{
  "n_head": 5,
  "d_mlp": 960,
  "norm": "rmsnorm",
  "positions": "learned",
  "qk_norm": true,
  "parallel_block": false,
  "init": "uniform",
  "lr": 0.0118,
  "schedule": "wsd",
  "decay_shape": "sqrt",
  "final_lr_fraction": 0.05,
  "seq_len": 512,
  "doc_mask": true,
  "dataset": "wikipedia_en"
}
Each number is 500 + 40 x the weight over its row's rms, rounded and kept within 0 to 999. Layers, rows and columns count from 0. Numbers have three digits each. The size before them is the row's rms in percent of the matrix's.

# layer 2 attention output (transposed), 320x320, rms 0.0784, rows 17-119, columns 240-279
095:488386559460450440495472581522485472468554581565445504510502530431520490428494518503495502449555477437499459493514554565
096:517580432494498522499484504511462467456546506439499506516481514491567528500529563510466453482481486423503470519458445554
088:517507496586541486490455478488522513453466498471439506565549481494483529471473519532511436431486514439476492455517538564
096:472542505406546480519519513467472570449557518499550522457509475460496509501473568475509509488509479497514481608540463531
093:527505567397485490467509508527501434499584501461439464453505571470523517391422482438446498493481504476508467541477544493
099:519477470546560504555565491421504471559503486506524449483567487548485481511554479533546436459492473519570531504470478525
091:545478520412507443592513514462486458521459482532476481509570484448450438382520510496451505443546489511531504525496516461
090:474496501459527521491495463549490483427442541506562489527460492467439525501477522486519491519471554482461526464497581539
088:476559539484509497630557483567491464491447473529502564494480484519444490574526480552486519536485465524482493514556533542
090:521521498464478580491523490487573442464514463534428474530450490537525575514498489504524510556438445461549574406508517437
095:502502629466504491474525511518546489520519497458486533513467538524523480534507539451557511453537525519482528495464481542
092:490485532451541498584421468553528460463463453432440508508465526530506446569470529346516504493502406431439502472505490523
088:507450527530486466405496481540526579458564541455483483482470509484500471516494519480520485482490483489493573480488432482
096:520540549495529511502506509613593537476556524504371476456525479540523526491477473483492483541557388511508511494460538548
095:471495470495507439527468506535452502482490498535485542482520483458489503470467461486459553451522489480562415515481481508
097:562531465555500461468470523529464494528545502477456550568483485555471528506384550499546467490488526525460454493441464454
095:553512525506435446523490566496528437538412560553512484484511536504496461475462515484488481507463499457467477511525501507
098:426550491505548536503539508507456485528459493498461495527472444402499416518568542500479543525479509492456504541489512532
101:482497429555453502482534441493529496456416390565532476455495462501543545538529532460520478522477534547512543556528405530
097:449465461473570496460464527443492521457535425437523515558536493501474528446473437478471407526565449513459500543437444438
096:544508390460501514516531512518464522514507495504555519454495400494462521468494573529489489442493409495521522538453443442
097:556521475506477507458444477374543574409468513563555495535517506533531495497516501465458517532480536453510446481489459554
090:546524449528446486499488543592488478586472543492535525471511508455457449498507577521500487497521466542439495522553542471
093:485460470449427502535518467541498509485515578459502546497509464467535492551499517505530426524472484533537539425575461505
098:477468479504501486439533486605509529566464447520480508512509525485454496441508496457514505490480457517480503527479504546
090:488507513443483504470460554549497476551465452495465490457549503472460543409469561427428511536528579428478583447478528520
095:449508444536490492486546536461461515500485491578505526541537496559524510416534467463527467497520482485450512486493457527
091:514515515473492491498502514461468540484516505560536527533450495521514504523537469408568486489442461436466439507457562484
095:527417497512462566526480477445522526453442499555502496497486505479508494578486526471518515516469492485557514482542541494
099:470538507474548522578509544509522489581508525545533521510492510560537472415505453477477440442491564457510432589492576485
097:448488563506482515563451362515489548473491475525585487478611479441522430544578466507492494426563496487515584498442513498
092:526470549502461463461439483526523467479424415472499476551524525533527512466524456469535508459572505492460395477457523476
090:483510472439506408491497478501585587482499518558530562536457544526509500489512434448483444546533528532536509534552533531
090:535407494516539450489508488541478529449501539443439541500470515491540523479555410495492490538403520525504491529437512531
094:504473489562483471449433489477541493427460511496515485499517531582461584493456534547504473494451523465520634494457529518
089:460549510548420534459474518540496526471536586480393502467529475474473518523482551493549458495499521533501464491546476512
096:468438484461521553552478539475531552471545510489461448434458503512477498488446512533562476458404505508446504521525542509
089:466477476484498545470515503538504593528513533475480489526553558488455502593483532442505505564550510519504470446526471426
097:535542531470536472496505486479535566544536577506449517520497469566535558522466494517523504513550504507502518518491519571
097:475452458479455487501553441546478487561479486524435505448478555517477520537493518544535492500542489542532444591524540462
094:544480488481462501504486483515450466478516430462466530459488486507571458478499476535469494461460515465565543477462477460
093:472477535486466429463547551463467425491538508394531493469496499492490536505517502455502429458503477514500598473387486496
096:502557528521498526492458502534538487442424534506490505525429481516443513459580522533400549491551522537503542472486509455
097:484528474499519500484435523518423562422418472497518480532485475478405486470415572553519507502537540555455460460452462455
099:492478477514461494554473515510508520502485529500427456632432535465549476468492466454438564546498463518458509500554560530
096:479535465453478491555575525541548492481481473531478432527429463555445468525440554483494469512457542509476471486511500437
096:534466419444561481501485524472503547455530503449564483485496554539462511561494492445578472430506568558454456510583483471
108:557429504490488539525533486456451425491472487484498533500649538516594552520511480482453482460552527537402515532457500473
113:509503516460518487534483533528504432525506488503491548522526494532480530569463489491492510459597558543468455471506523538
107:533569556520544400481513478522502492493498432502493490555539437461452496473460508532478442479551492544455561478517502472
110:536463538547523505508506499512509461415565478441495521385541395470476442527447488500523461502508576528513502491469497490
108:500442495479506487592500506527463478495516467433541399508500520525586523558493488509489538508461530495437519444496485524
113:556520457543508484464520495432501537540476451504510539480554473457518491437520427478464461492502503516614467523476527588
110:478536495521523533494420499506512536458559535462435539524457486459471478487508427605512484581373578514487515476518510531
109:527476474460484527474489495499398421526513517512417429515495421529541529503488508450534457542433533510511484544461448496
109:475496517520532619545567463473508486547468522480488574526456424457529490501504487507495497462489490530535504452457533479
106:552455523527519441506529515440465518521523438503505509522468497456531506385484449489467431551461591504447474558495536435
110:430419506514595524521548530473495510433487457500577484538534500536503374453495528447457519529556476500422517494495483515
104:553509540494573450524408532461465530568571518553455540407505503513542448567484548537488468411422475531443587601521531565
113:562438512495468481487522460458525569459449470455525548546448508583454423494535493506462464505535428500493507482490497512
107:480475563493462489485547554468474447392538480457499532461510496483510503489462490504529488516564489537468534553458465452
111:528487497421425476512465538503456537497498506532534538583551447498485520512506459503424470508525486526518452506495528450
111:519499525586485424564506538527558531440570500471561447520486521506554466486479459540474570451499460482530534539539483531
110:496496538453558446525468534524545496468507530581492447533538520490487536455444523572420526481484469517522500502580515513
107:461450494504503430510488531541470436452535474453499505493555487447502452512503509436585519534516441493468529534536525520
110:541459437470465547499475464468602512508543497448525465530539516525507518458515518486471471457513534544540395475500560485
113:492502477482554611508501508499481496543546493512373565535555573514543515541530500522427549497576477400503482523561534501
112:488465530517512535453512447485494530496464487494464505503494534400502502467532497415509519572512470536430485500488474520
108:450475481539521484561491493452537547506509570553489528424453509488545441528510429541578552468524479485463582566524559473
108:545512536528527540510508505570466446589520454552521509462492518548544487523511432527537534544560520457518500486458513506
109:505527481523502541482492497494471483506512499537590507479601487459544482535431521447552502485435491541486540501441465529
121:429479523455530525529473518457441499498494508473529575537548480458541497534432477476548545464499545540546440513475530549
114:416514475495480479504524463434483540500499492501517512568531436486542471501531501564501434494546420473517477504497499542
112:516489463446542439516482547533553533512457504434460485498493453531462546537543490502504464480454460521555515500565467553
118:480583488452532489481494468473515542501508596481541480536510533560500465452524485535589488489565470505459548474582558500
115:508499480534571428430592558494537535472480536461474551525540546450476510517440508513458441495502473499492498472478502523
115:527526452487422577518569583473491464517539470462575418551534502430481498503513440450518511475491515495543499549471524555
105:526466434520503530503457484520487542412549534496557608500488574497446485517403468515451461439573451526514523428498490558
103:508508501549413520474475522576491541525504534482454491469512459573501549475462518456474474467552454511483513490513502454
107:541518464541523452518484496418480481509600547517526506403486457481497572539456487617493514477503507526515469442494529466
111:472536535507535556526553447505510468527443463465498467564463506455457464479468538515487407523430472534503499532499462466
108:602383478475408502551507472461453472457483528533518446510480531518500483463506496468470505464424517492516472586507469507
107:456492520541509548490546508508502487502534531471482439455538468513509486520435470520456527498542514461513472480492415454
109:415498503537542481502560508543491530491462439519516509525524451493442473524482423499425476448468475541534494449510480557
106:482502527491573515467475479496514465487402505525471583474441507559568486542488496450628485449500463527542508426511495465
106:537503420596529445451502503441471562495473551442527474599531487511428448575486492449489502556561557497474514512556558442
122:540492490467442483523514513560452504550491514464483449473502437539524492472480521502508547511544468493494525503485442547
111:515537553519519475501463533455495520512496518524436440462546502515480513503485489516484509488570516561456470509529522521
106:526501485459522498493528522468467471464516500470448426455463553604496479485484468493509536473484528489503497556490467528
109:498541511455519555549456462492524519492493522447478497480541460476433505538534515539551445500506434538486468429554453538
107:512508442491501499579478506442475543473499516548507484518467562536627437482489518456493553431458479517433442552533496519
107:511481531517562493512531476485513500502510434493406482432485500540448495486535475544520502473532456418516456455489461533
107:522457530506480493476543536497483533493559510549477538500467515443529474516447536458494477545504471542464531481503549512
115:481467520563506462536465480518476487493540440529527507549507553457501497549525575517488561556504508580536473466539520467
108:548506553438485547510424544493547497481496577497496520539483402486520493483420477508528481481573495506448528481495556562
114:452461508433519554522566497485493584467442465540516428496469523569495434534510487497602567528512489473476480537535528556
108:457516470498504469531515575491481519501494477477532593469519490541550396411526515506446469485458462491481467550508469452
109:485511489511496505518454486448534508463426507522496505491527436489506530563486552586521574503471555511516467459480449490
114:545545495425501532505504533483498416450524462499475517602459397466506525544467506438480449513562486496499540488463513443
112:469561517474541521486550529466535454481513471593458484509474537476548506579495538453498440568447519455497490463506472466
116:481454508535520482510520534511467549510432448518476482477451451525463512466593509441488572516566553485512475580505458520
111:475469519488441498525508514536548455494498469489542522454496525488498532464535446514489499506545540485491463505413470430
112:523495441538501540483464515504525478532454546488496568524571543521497457428511511492457558406525451494543508460425441459
# layer 2 attention value, 320x320, rms 0.0882, rows 18-120, columns 240-279
099:484502561555546536534519545510577529500529481407510488538507487489435562481490517486507480511479495519518530487426496468
094:488429510535485453571511446501498514532526519521471526499534505500517496497496426466509483493410539523491551535445475416
094:498484555458559492531451508502460506541484535433501492524457494516474480436527541577496498531484484528514502463516501535
093:466437475484434489512482435514490511508504540481437543512490509477500497465561504531447449512499467538500529479489498499
100:452545470489485532490433471441516437508467534431578484475535481586512567499430473457507427538530542513493528542506519442
094:490511439573565523537527456544504517511539558454436541461491489456521500478508405508510533476581500469468504487508485464
097:530508554463510462468512383506496520498509458451509460570466485464502519454451535540487488482522499513518545471574475438
095:524492514475503515525458437474500433495511515460518448475460474466526497397434504558457513502484495480477534501469484510
094:506507552526467551530512514494466437516467474529525479532448472555479482502515481513453540494580560471485587525515490518
099:456460429488475488548519483465446462476515546576477545516522528480530453496483588428521464552461493438445493460528491494
099:472475449496529398533479524487520492475468516438494457560494541507427446510488454499550527417473558456542444570504461446
095:530470489551521503493465444511459501485514546440504496525460539515507539524461488491512468437395520452485534492519564497
095:468510442500497414510567504522516502533526492499499459419524585478520568540515496492475474546477513464527517451533492488
102:432492471480557489536477554486487486527513449467477452585548500391519457472518493477534428526420419557536535462514470498
094:450516578486592500438446568484490586500422513424469430462382533481523520508563493484493481432516440535534548495440541517
105:488486518472479501482493512473498561477455456475395498556479566508514489536550452531461492502523543471508547426539531510
102:482418492474455512565452550488526494489428458477468475521459506526520476503467541454483494380585557450503474558587490476
105:496622523508477536488485403486480515528436504458466423528547485459490554428472499491579515567515412549455488471511472463
098:530468533514456515523494453509456511527527494572496481507599540478428531566491431499587449533516470494496468502412579447
096:560496500545426527493522605543502484503496524492585496475509545444550476515529509452470477490495538508512513490459469558
099:447563512549544515413500428508524517499460571485583551478505485503406549447454520513449526528526502600510553522496499460
092:478499559474466462523591503453533522486462462548541508500520503538524516502527539493585549507561515519529582481512520493
094:553533601498542502514450492415468502517521535460520481492508525496463490467449471537430556520479513432527528507501513505
101:572484418520509411522536619510516462493456498480446551523530485495522472539495501474533495518526511465479451490502480510
092:422523546510547420439553545472543465496589521496462515481545433548480522548499556480519531531454433491485522530536470499
097:510506508557545554431434416488503582573482528406511434516498466483458513528559588510458609465572436510577534398600523490
097:527458566552510428453469476421497474477579473491430517529568513540542475566468410514522458474425561473517572519533423533
094:516517461558425514510486433476491557511434517487504463532451522490526424479449482423557446484515476581500474560576486487
098:459474577450490469506379479465474448430520484488514472475531409523458558439471499502518485542541447577465583511565454500
103:559513500453433468488550450477527543460532518509455475384485480490476489529454473495539483507553487470480473493483501483
098:506543468447442458394564549560460415547574568548573534524543575472455523509487432508549485530560460487480545502506495501
092:496455466580449526482550488439534562488496444481501518533473483603426505446487472416487484518509422478471555549457513482
093:459531558498452488488500440508532516547440503499481489539567533461525519508454504497537563510566577500493474497535552498
100:475519449464510435431521470497443525504496520465495500518462491432532488512530492536465482532542540550564482481443444526
091:574480441512462456492507612508460578500442489421513498525484557486513472438512464498466532462475497532483514528594510497
094:555494517529497496508567472563533533523561470471484523452494580552537416533548371533500516418504542494497529491487537492
095:524467470493517477493509485555498568490511537550493545466465479505535414498496502504501503524457550547439488453503545438
096:478489438569507552499519484528442487436468536517494448427425469447487502458511490500526510553543433498479519476417480516
099:432535424465496532534483532478546525456542487454481537417552522518520480458541459557454495505539518500463423494466512547
095:492546466486537479500509525438496540443501520557434458440454493458454481556490537536452462483474444549543512475518537496
099:498486451420493534509506487446513551530562510463532463532604491491510396525447478486499523443563501484471504527379482549
093:471452560443513478483565564434489527492503507505515458512501526449488522494517500460508519538496500537480507526481511527
098:553584612519550490448528524437511521538516511577504469478576456520546508498501530514547470477490501493528543620495513484
097:602502575440425492478468457516543462503433567583455478473541514503500488535533476446477516486462532492524501490575523517
106:456540581509497472492479468478470492524488471531416492472471473457510564429536527581589499490434553489493562536577496457
102:510548540539503472432467518452512507516509542479547570550553524538490476510490491489534449509476467561516511474455497496
106:488492489533490459440473558524562513499526519438480465453410519457493500501509469477473479521436531527568469526540481492
114:466518514486498503396543544464539469439513473582438488422528523447485403452501509421450456532495473477501533518417510455
111:533408516502499551598442510532471508490557540465443455519525522507529476499550541530505547563473514499575424478458516533
113:542569475428524398495506469516523569474575467499466446585383573492580521493510541508484404487571442415533481486507527502
111:493500515548517540435509490526495526585497500450491499514519477522478503428471430511485440418534491477539565529501473470
116:465515479496488498471514512509555545453534592538500529504489526531456427540501542487535524499418487491471506497556453425
111:525472429448499446523597482472525381516474509447559467490526502499503524479481559367504497505520477474486554488449470527
108:488479552465476466523518493513550523528470489487546519519478556464485529542475528540553565549526492511529519491568462486
107:490458506508540467494497554514473556497530453533503478493611569468546516432487486463546579505560488472477424460455537471
112:433534593504483549434483539522575473516500562478521479563513490472516514489459530471458517498498423506444535442498452559
112:564551478485479459548401535480459491539496559494450526485501507441542543528523490614502373468533531491560462508554496504
107:442450522478478553507443450538438458454498433510475448515507514535460532513518482388502566517600468497525495484472506493
115:471546490480475497493484505501443468504532448512550471546492503456499549468510481541559495525425537514544534509419491504
108:535533486504560528449472537477547534554507508465497471520504456530519526457433438484466490569460498521515482462509540513
109:476480473497497513451550514513502443530536516452428510432435548473523504453515507531523502456484488520539517465492481521
111:492485506485522525513486508431466525484516537547427543525529518527507521467590555517476411533495555492457497466392544469
113:453459490516531483495590529491454530572475420544632515493456493473485511526466460420558499500455522527484492484509508510
112:530531531571463514461428436513530549497505550533521478511485496515510534498440490537479419463465544483478448533614482583
109:470519498540521543466496537517422472529532556547503540413472464463512464575531520502566504575404525492456485515534487535
116:441532479461517501525503503497553583456489486466466470417501410556538485505457416538529440481516451516463461504449498454
111:548597519498489525561501531476472607524578526456501521520507447589516480529486498543521541428513488541540552498517525499
110:547458553485480527532521497496514440481637455454495571519551402505479579453521523501497471486492546534546467438521541515
108:487472547468527438468477547447468506460450508428443488521511467490401495439495477444475488489467518536475454433512481510
111:492438519489535508547499495482482532469525487485504500544543525476580498548539535508538467481494505491472511462488474536
118:506476450541498514452481503515464450552541450444458451441496543525521433448459505485413549540456536490511509448481546448
111:517443496474584551462463534496481406490541485498433498498490566511512502527478460439537515433417522549472538508458530519
112:475483503483539543554448511465518553508561442604554509520545559526556474535492421529511469529541519473510453490459484533
113:521549498496469494594458496514487514517481509498509500453511490459466532530445502527489508482442488502523483506468462505
113:480486561457485550541487475561566438478459475461551459463505467583521471465601429516549532541514529524485517482469515450
116:493515503442520471496445436479514550466514512523526549465554407574517539468518530473501532509507476477429494469587531522
110:496446511491508459458476531482492611578441505451418429512488422451557467491475559544499526557460527465496507497468493474
112:511471502453560506536550420484470534586512476523481498506494560460508449473505500489497471512415506415492498490476445509
109:411502532454506456435519457540514527476501507430552392575480589484496536496501527495521503496564534546471526556529505465
111:563481520493486418467451640527520523483537504569490554491572462520483519550521501529524508590520537506469534462450483524
106:347498423515518516498466460463500469514479446479560508447552512513536453496513486536533511554595495469436496456554497480
115:523564511515423504448488559481512558529466514544483493553508512539502537516580508477547519520490470539511440550497495545
113:546462590511494507464510581489518437572567574546458471459471537521435544522555504538526517536505556497472510516564526490
111:523527502481522497539519545514515530478516541556511468508541530424473508508525515485455524520495548424510387605566443506
110:462530499420481529529474518451475531473534508445519539454443564490525523425494468544507517474492494451468457445514556516
112:499534466539531552458496463439513492482420522447507483487485490536494514525487548491556443472509499468544546572525508479
112:532447542489514523471498446472489482526575461481560547531516541532493490493511530495468498535437444469466483498546494555
105:519511488522433531542518508584529428497443524506521531540525453500501506454467447459507473503541512527472497483482546529
115:564491481527484483480531480464437543553451551598496566502497522453514513533471557534539503465562524438453547535585514516
110:496461464497554497483547520522516498534416477427491511490515498536493527497497505529483446558531519506451478441493485493
110:438551450512453510479529544521475452449510511459539525561500462455563612523480445519430496524493483503486484586425531553
110:508546468564457501413507459507534505465452463500544458476464430526530483517554531469537586461576562521527481437527478486
116:472533445456458450417493561482593471509492525481457516493436490495478492455472498508511511487453506429514555501499524507
109:464504428528505561468504478525502422500493492488438512548506577532491458482540499474508560435456512442457534518514522440
115:592506565502593503538484448502430459518464522465489566464573406510536558458483502539479491506476534515518523478548506509
111:494494522459560518556536431487531509511570483572522502498526473498502546577516497499483501531535470496497496478574510530
112:500502522502515455500533499490481510495501534570430534503500508530515474497499513473478412439477423530543469555529487479
116:539490489565449477520589477523485576481524548510475489414593552489469414451505569536524566458524477491496474536495493482
111:448425427491477421505488439562435529536478447472521471502518496535482499546516425503426566499497472510454464499500453519
112:452494524469469446556541522542558497515614568389555530467532526493494558502441457520535467451494458437474511473452521479
116:526493508532565530500516445516422532534430472540445510486483493492519542516446472504524509479444504472593530523504514576
108:518478487438480482525523548473531533497459447528543490497517511501500511566565565516470457511500517530537479472510482460
108:501506465528550510578466426484512447537508471570578508585490460521530429444476508461477468501477441545519525569506444522
# layer 2 attention query, 320x320, rms 0.0888, rows 64-127, columns 240-279
111:526631529497473516465383502509492522483479508484503509555496495533528475497507528424482462482514567459528468455486445549
110:456496594442526511533528485527557563462475485557522551514448578469486525440555532543475509531521380555498473474502546474
104:532505422431544475485457515537463436472489512515574501461482512495545503452521590485527505564526497493495497533441528488
114:449467542524517486533583496547529510520552485483529512524500514549461430460647562521508492481445494491530433500464486474
113:529488513424516425556580508537412509428495537482505469499542511543464534506499511513538554416506470518499553508495532515
105:528508377517458526537501536520471613471496499499538572475507494462586439491493520501554491397482460491568500482499458490
101:456548518440500538490514480532527488551473484492508403535524449517566449538560481465460523549482445582419456479473565518
109:508533415499479520522606518472454447620553518529465539504492556533597398506453402457521461521530533580475421513434495509
103:487466545459493544393524527478460470459506480532504458547530458470501482489556460604524552502501513543448490497521452523
109:473481516528480514468392436466443488615447513491536490429492544531519478503403502479451502507495548563488475528483590552
110:478577451494482542536518411558558495559503457480486444542505513518524569494573531523488587488490505440478546541476541501
113:466459556497547513493575534514492490451519446481505546473478510499571439518574490508532496565518568491527559460595463435
113:506506540533535526504394464527476508530470480438522547508534501434480478508556475509509507506484567544482467463475448487
109:515523529481474522497522497543422451519505529450542434491522444446504523515584583544523506520524474463426476478587552514
109:426464412466436550550446526477623493482505530476511476536502440478442443473522483438514495521515438464518494465512464506
108:454531563506429513489459537527512453496499572504504507523485540548579527553446527485569455508470490465499458521521550506
107:590597538550543467547440417506510513523525547512519558533469484541500607474450500549473469465433483556488562552473480454
113:465561440513488460534443555546527520510508490531505441514536542535442467528462510511458489439538499484505451458532543473
103:492563560511498554462454456481459539460517538500495525543504489480466459557453471449470512507549450458538492448528574573
112:453593482532549446499526522524507472497506477494514499525514452542528490500484537574519530458520549621451481485539577523
105:551539460478505521548520497505446506476480454502458497527475528541501545511485509451520516527504510515480527494442446533
111:419507520546532528532448500437470428484534481493441475522518453449537516507470453447412526517468568464510443486490469558
110:482485511466511509530325531510481467471503545538488501534503445532467551509537452508483445494510538471558545448491529499
111:489467396520498503435565528537559492441484550516511505503464506456578466451458584456543484468498420512493507484431539511
113:470516568506548492503567462428439479556463511548515558467529504494499521529518549507470480500485521428493581491473498551
105:526399512477486484514511491514516496473507522495468558513504499519499490516629502460482481497559469487540456494464551561
109:489507551498463456513523539522471519464453510567491504533495475508479520462561519507481452529546594546544512511509509484
112:497506544502537596527486482458582513454469531516529406477490503537424496489459486492463509480520430548547426499515509524
114:450516386522498500432608588563482506513527468538468444469529519503364458494514508440523512504487486454595537508497611525
108:510530498521510542508438473586460453528531526490569496535481468428520452482516517463533519501524504477467538520543510432
107:497569536508488557441466573456511475508434492529493457529512515477491513496515551493461503511473494487423535504471488508
105:539550383520526507453474456454487567419453454500474447463509472489575521500510526456470522476493469529443521536478561435
109:511557567501549466504511459540480471555507482525507520558547522554457477527522451473505552535529470492456462545463470521
107:512514501518503501455506476502459470489557419542502484474482464503482471482536521537465492493509512464519470516462534431
108:532521528456447476525543543485573521491489505509559562556457495515418487431505561516561429452499488455542553502486411507
110:448490446579543445570542546454459491550545483505521482428490498533489491462472519505517538468510408430404461475468540534
108:465592531535504447578499545468505497560475413467517466476414551490522471458474547417472493519531524533445481475520479559
104:509583436457507454511529510526513447431479453558507604470559500526493466472506461484509548503471516524511480515554518443
105:513562521541489519477524434479466430548480552470523525562497474571515483497491476457517531495470469484458512444482561562
106:499544483530548450532448509519485546477467513518554487505489533508473535535562461556527492534570562486499571510449502546
105:458507475483541548457455493571534546584493483463487433494578527475501560552510515461463482524475503486424420515509555508
105:445443506491520498508540401536484494441441518484563499510488554445555517436532488479536558462473485553538449560591581536
115:491570527503518558547510507463522482512460558549519500587419509478530528471530450504405482506412553488476509501493557521
102:528495513562529553453523511540459484552499473495478502498503451379544519449456470529503548533576415480464532362497453504
109:473528433391598534512506495517491455536515553543578498500503484537462550510469495469576440467540527452519462546484557503
113:482502492539574456500562511449455523507472512556486471462496579549505537521525465524559475415426497520488522502561484539
109:541513523518558545438522498483492505450559497460474562527562494548525500417497495542394448553434468481482493459506519471
104:478548466557531595519552507523489515476534550390485504547509545478505517524522491512475508503489489485502468465494508529
112:506491461589519562537530473484449553475535557442522458511507488504490461502467476540527498468447516543429458501531538478
113:505527543440502414421522501548539512532528481420425432528492467479492482546370486513482498511526519483482511483448486543
116:485482541543536505537519520424462482423527473550423505552427586491449493487433456545534465529471416512545504555469444494
105:462528455484494533505527501555471546563459536463519488487469508508523477524474483545432475510464445444468564495505565515
106:495498470537495472488452456465525522478465479442534420491516508549521544489455487505474457478478487445484575451528528450
104:495449546540587483484525530553566484456424494469444517555549583522550490513520537484471429457527546479508491493483443523
105:538547523490489476446491508505508566480515455488507447508525484492565498554450492498473467401420482516572497520514481500
106:484484475469540559487485483471430513501487523493471540523510562509524504551559509500518491498538508553501525477499502474
105:529495507461505526451553449478409524496481487487490486482507486411438498418503556515586446503486544515466536508481427491
108:539510445509472563507493523556491494486514487424478491498502500536465519563551470480525513501497475466577521467547417553
107:468511528505502509512550466453646442516453508531525503499487480577558486517424499438570529502541525573563441464491544432
108:507589506472466524511513517525465539520467533445498430548505498507491531530466520564547594512506468470488458591546482536
108:473486549516506482509496516511538536515476455457536480567530537525462547488497503471526504510491613580571557515459482486
109:422455515499550489503504478529504519536518490509495476574405461579543503448515490548491528425587579406509512521516544539
106:491460474454456490472507481491477545477418455515533502465507449551562462549591477452575495473503495541498492478471472513
110:494511479477482547534491485444524485478500457492510548474504492539505516506514462478425499466545501501549517499511480539
# layer 2 attention key, 320x320, rms 0.0907, rows 64-127, columns 240-279
102:504654515437528507494416509479557483468478585532567499493529504498546434435501463538444527505510568473488442462465470483
106:463495564436526456513511487505546459466494483506498512484508578494510451438545508483535477538524405508528454538539561486
102:532575457482475447471435480560481527442423532516526503452485543551580513513545466491534575471534551416514481573463497456
111:504510522554551514459572483562554477520444556479472520518460475526483508592594481432494474454474483474511492534434496478
100:516457504420480528490558538544438447443499550512454446540504474501476521533482461505522483451540458519517542518439588523
099:540497430532490481527495500492481457521560518479443566494470502498548464509443457525510502475492448507600569433530473605
099:435566517506452470513609481504520490529507450527480429505511520536544489548505567509476485467535434578430452482564515550
100:471480521526531528544603435501465579578480537501521593467515482509566462467384536508481500504448473537479458474539463540
104:516488491511445513493530492543499503477513541594502497498472440415475549551558434514533510520399491588445533529508466517
100:519541497477491507511413472453507565600492490507449485467452558441536466508373493523503486482465547554488440472495518559
106:497530434494495456478511529528576493531474473451511451552490550515538501454569519557511465540472565470485536484482505549
108:492467619486562543482534503466463505452552510503449557430534538460533494467575472474507553490466596491540529522558440493
109:510477519505474462491437454497514483522537544441501541494480554471457523540531494502466518471519563571448501491487459436
101:517469442502477468506499519516456493567524522487470523517454486489490525564543510508494453547525498514428504493536546498
104:462465440502538482521465493502603483485520547556498479492471423483409452488469485481519520548487432485449529465515460513
102:446548564523488485511513494519560542473464453504549555492464507506592532510439538492523466505470508500489511493454529473
103:551591544539587511512432542451445475553523517467489521495456533478509532516437480547490509569499497530528511484485430511
098:424501597535479519460436462584461493481515530477440437498513582496423486551455530482479451446467485521477435473533519492
097:442527531502535527512479475505494506490513500527462513443517504484471459540432540528448416488471441462500566488490534528
106:488559512498503513496493475474541451542471502487489510466463435526492514512464546515567459487507548586525450463461568609
097:544502454475520521465464472467504520505468507554481501519485481547530527528456473524470476491519521511492569491497435462
102:477511495568561494490445471402461506466436521419480507544500493498567508517490412525474468494452576453539513454532423525
104:441493527454552446501369523528474428432510475552539486537519419515487580517487529542535426472520473492489554537521548489
100:492491394450591468494548504552537485475448597479469447466547532536557558451456474523469502493469440519524465476475568473
103:527548594503516545560550501463477499539493528553453507521526461506497500473511550489528538527534501502473544480507502512
103:519435441480514539549510497514496503484534517503519505482512539506531514548642446494498463468494547476529512489485551513
096:444472560494465522512533466561489556476481544503475494472495432503466462496526476538538503448524602508502522492525512462
105:482487554523484476569465482494584460502456506477593416442491460591457523486434510459484471480564423574520451452460562518
102:408552474524537451531558543542499542480442499500500521525439508467396458444515465545478481514498497446565520519498556504
108:505488541489507467518474481531469456542487571517552472474443536442468485453509474529518457510429514470454533544445463406
098:497585562513504488487517531445528468458474530519451479499503522545545546475490505476471555483552510548472525490499514524
100:554533523469515535509499498468498489426534442568502545467509506524497503505484489500458510456477481490414469536553545453
107:533534499519493511491506544486453504544566534503531523527506519514436455501507544519522497528475439443491489558491501571
107:532524556370459520499493446487486481528481553488504494549479472494489460502461496529488476549379483510541459453495562520
108:502516539520533498453534489432590494468486484499524488498508492475504453544530442493476483474528517528507499545549439494
106:449531483452546538379562480521511564483516555533511480514538463498494494537475516468515470529513437524535454460533483536
102:462564465568500488458504536506535516512491530484481470524538511556483516429481518493514500503545497475511594461527478534
107:472603504431494519555566522478530516470572501606493624548497498535479506520506467482548479502446506495504469500534561455
102:510550542513449550487560447486543476495468503487514556495508443533556440448502467515478467545459483506490486471445488491
102:525531509436476589446485527492486539416451550589543523553585484493475493496467542497501508495489466512552492514556488500
107:498491515461509472475487503485539523527509546490478518563498552494514470514561487511512524478454523477521536469493556523
105:451435423598502486410533488469514460524518495464462544538459540553570545478577541460433477435563497579528434522513521572
108:516564494427510440527451488555521511466573535524540486489486532484497553441495494546546482520411524518416504444506530521
104:494512529527550457525484529537430530531491389513485441489449477434451513594430486531473481454570500494501519427447470539
107:502495482422449410461512517536466537531540562496538577460496577507534532559460540555534507426523544527478480559411528498
108:561527471524569470514474510551411526510440489516504482499518495488495487573508486553473537451493518516489567445506467535
109:500484521524530519457461462496534515494543518438560522470471509481509448487480532473549558468475514502506524466458550577
100:519497478518578526474561481523513493540545573497500464508536553461517553562517498552442533536488522444515535509482504544
109:539487490576498452482516532478458413469463561500532485499504551575491486495538481562504479549497492555544497486485569470
105:490463532491528527516572502510509458501507545475531527485498530474485463467448539560541436475530450437512501493536459481
104:549517473506496483480459512458457427519485554532532478500493520549452495465408557508414532496508485503433571423461509494
104:487508501576595508435601485546504546536506458549577483495553504452526458561454520503505467499543424454487538477483488438
107:436528470496478546471505473450522474458597459544530436431477515522489465461494503482491510502481562464451466496511549468
108:470408551466486602499571502564522522521474467496464477495507549526603510492548493497527587587509490457484550493470476399
103:452495406524477508444445586550513478461453423479557539460498434500597495489397530551555463468397445500448477537436525418
107:431453552451550454502493491534506483543473522520452501569524508485483503483500528576495527491479570443540585496495499558
105:521519458483412544550553511464446500505486485497485424407505504484467474459491444490454509430485581533466506413554424473
107:454503516548439534471517575493521555503551433493477542531518465472482521446501530465563543474474592514548523532495455486
102:508531583560494511528493499499516483522500507481514491533495472449525493474498460503498562485563536480438489466546519444
106:498470519533473429570500450510469502517501519523521416477489493542543579506499519449565495465533527477503509458476448525
103:454449528516490487514582530442477550493538529531480498478448503493449555541503548480588498445506569530543549513571471534
103:468496539481542554515489581410526489526466462476520525504527594473524458462506507503491480514526512504513432550546548579
099:505531502554488588545508454473469411445553573468487447441486476541510517583548518487432504522462559465471480456447521524
107:505516488479487482451462508524488491509564555490466515461568575467481533539526462493610469550489444496562445479505515438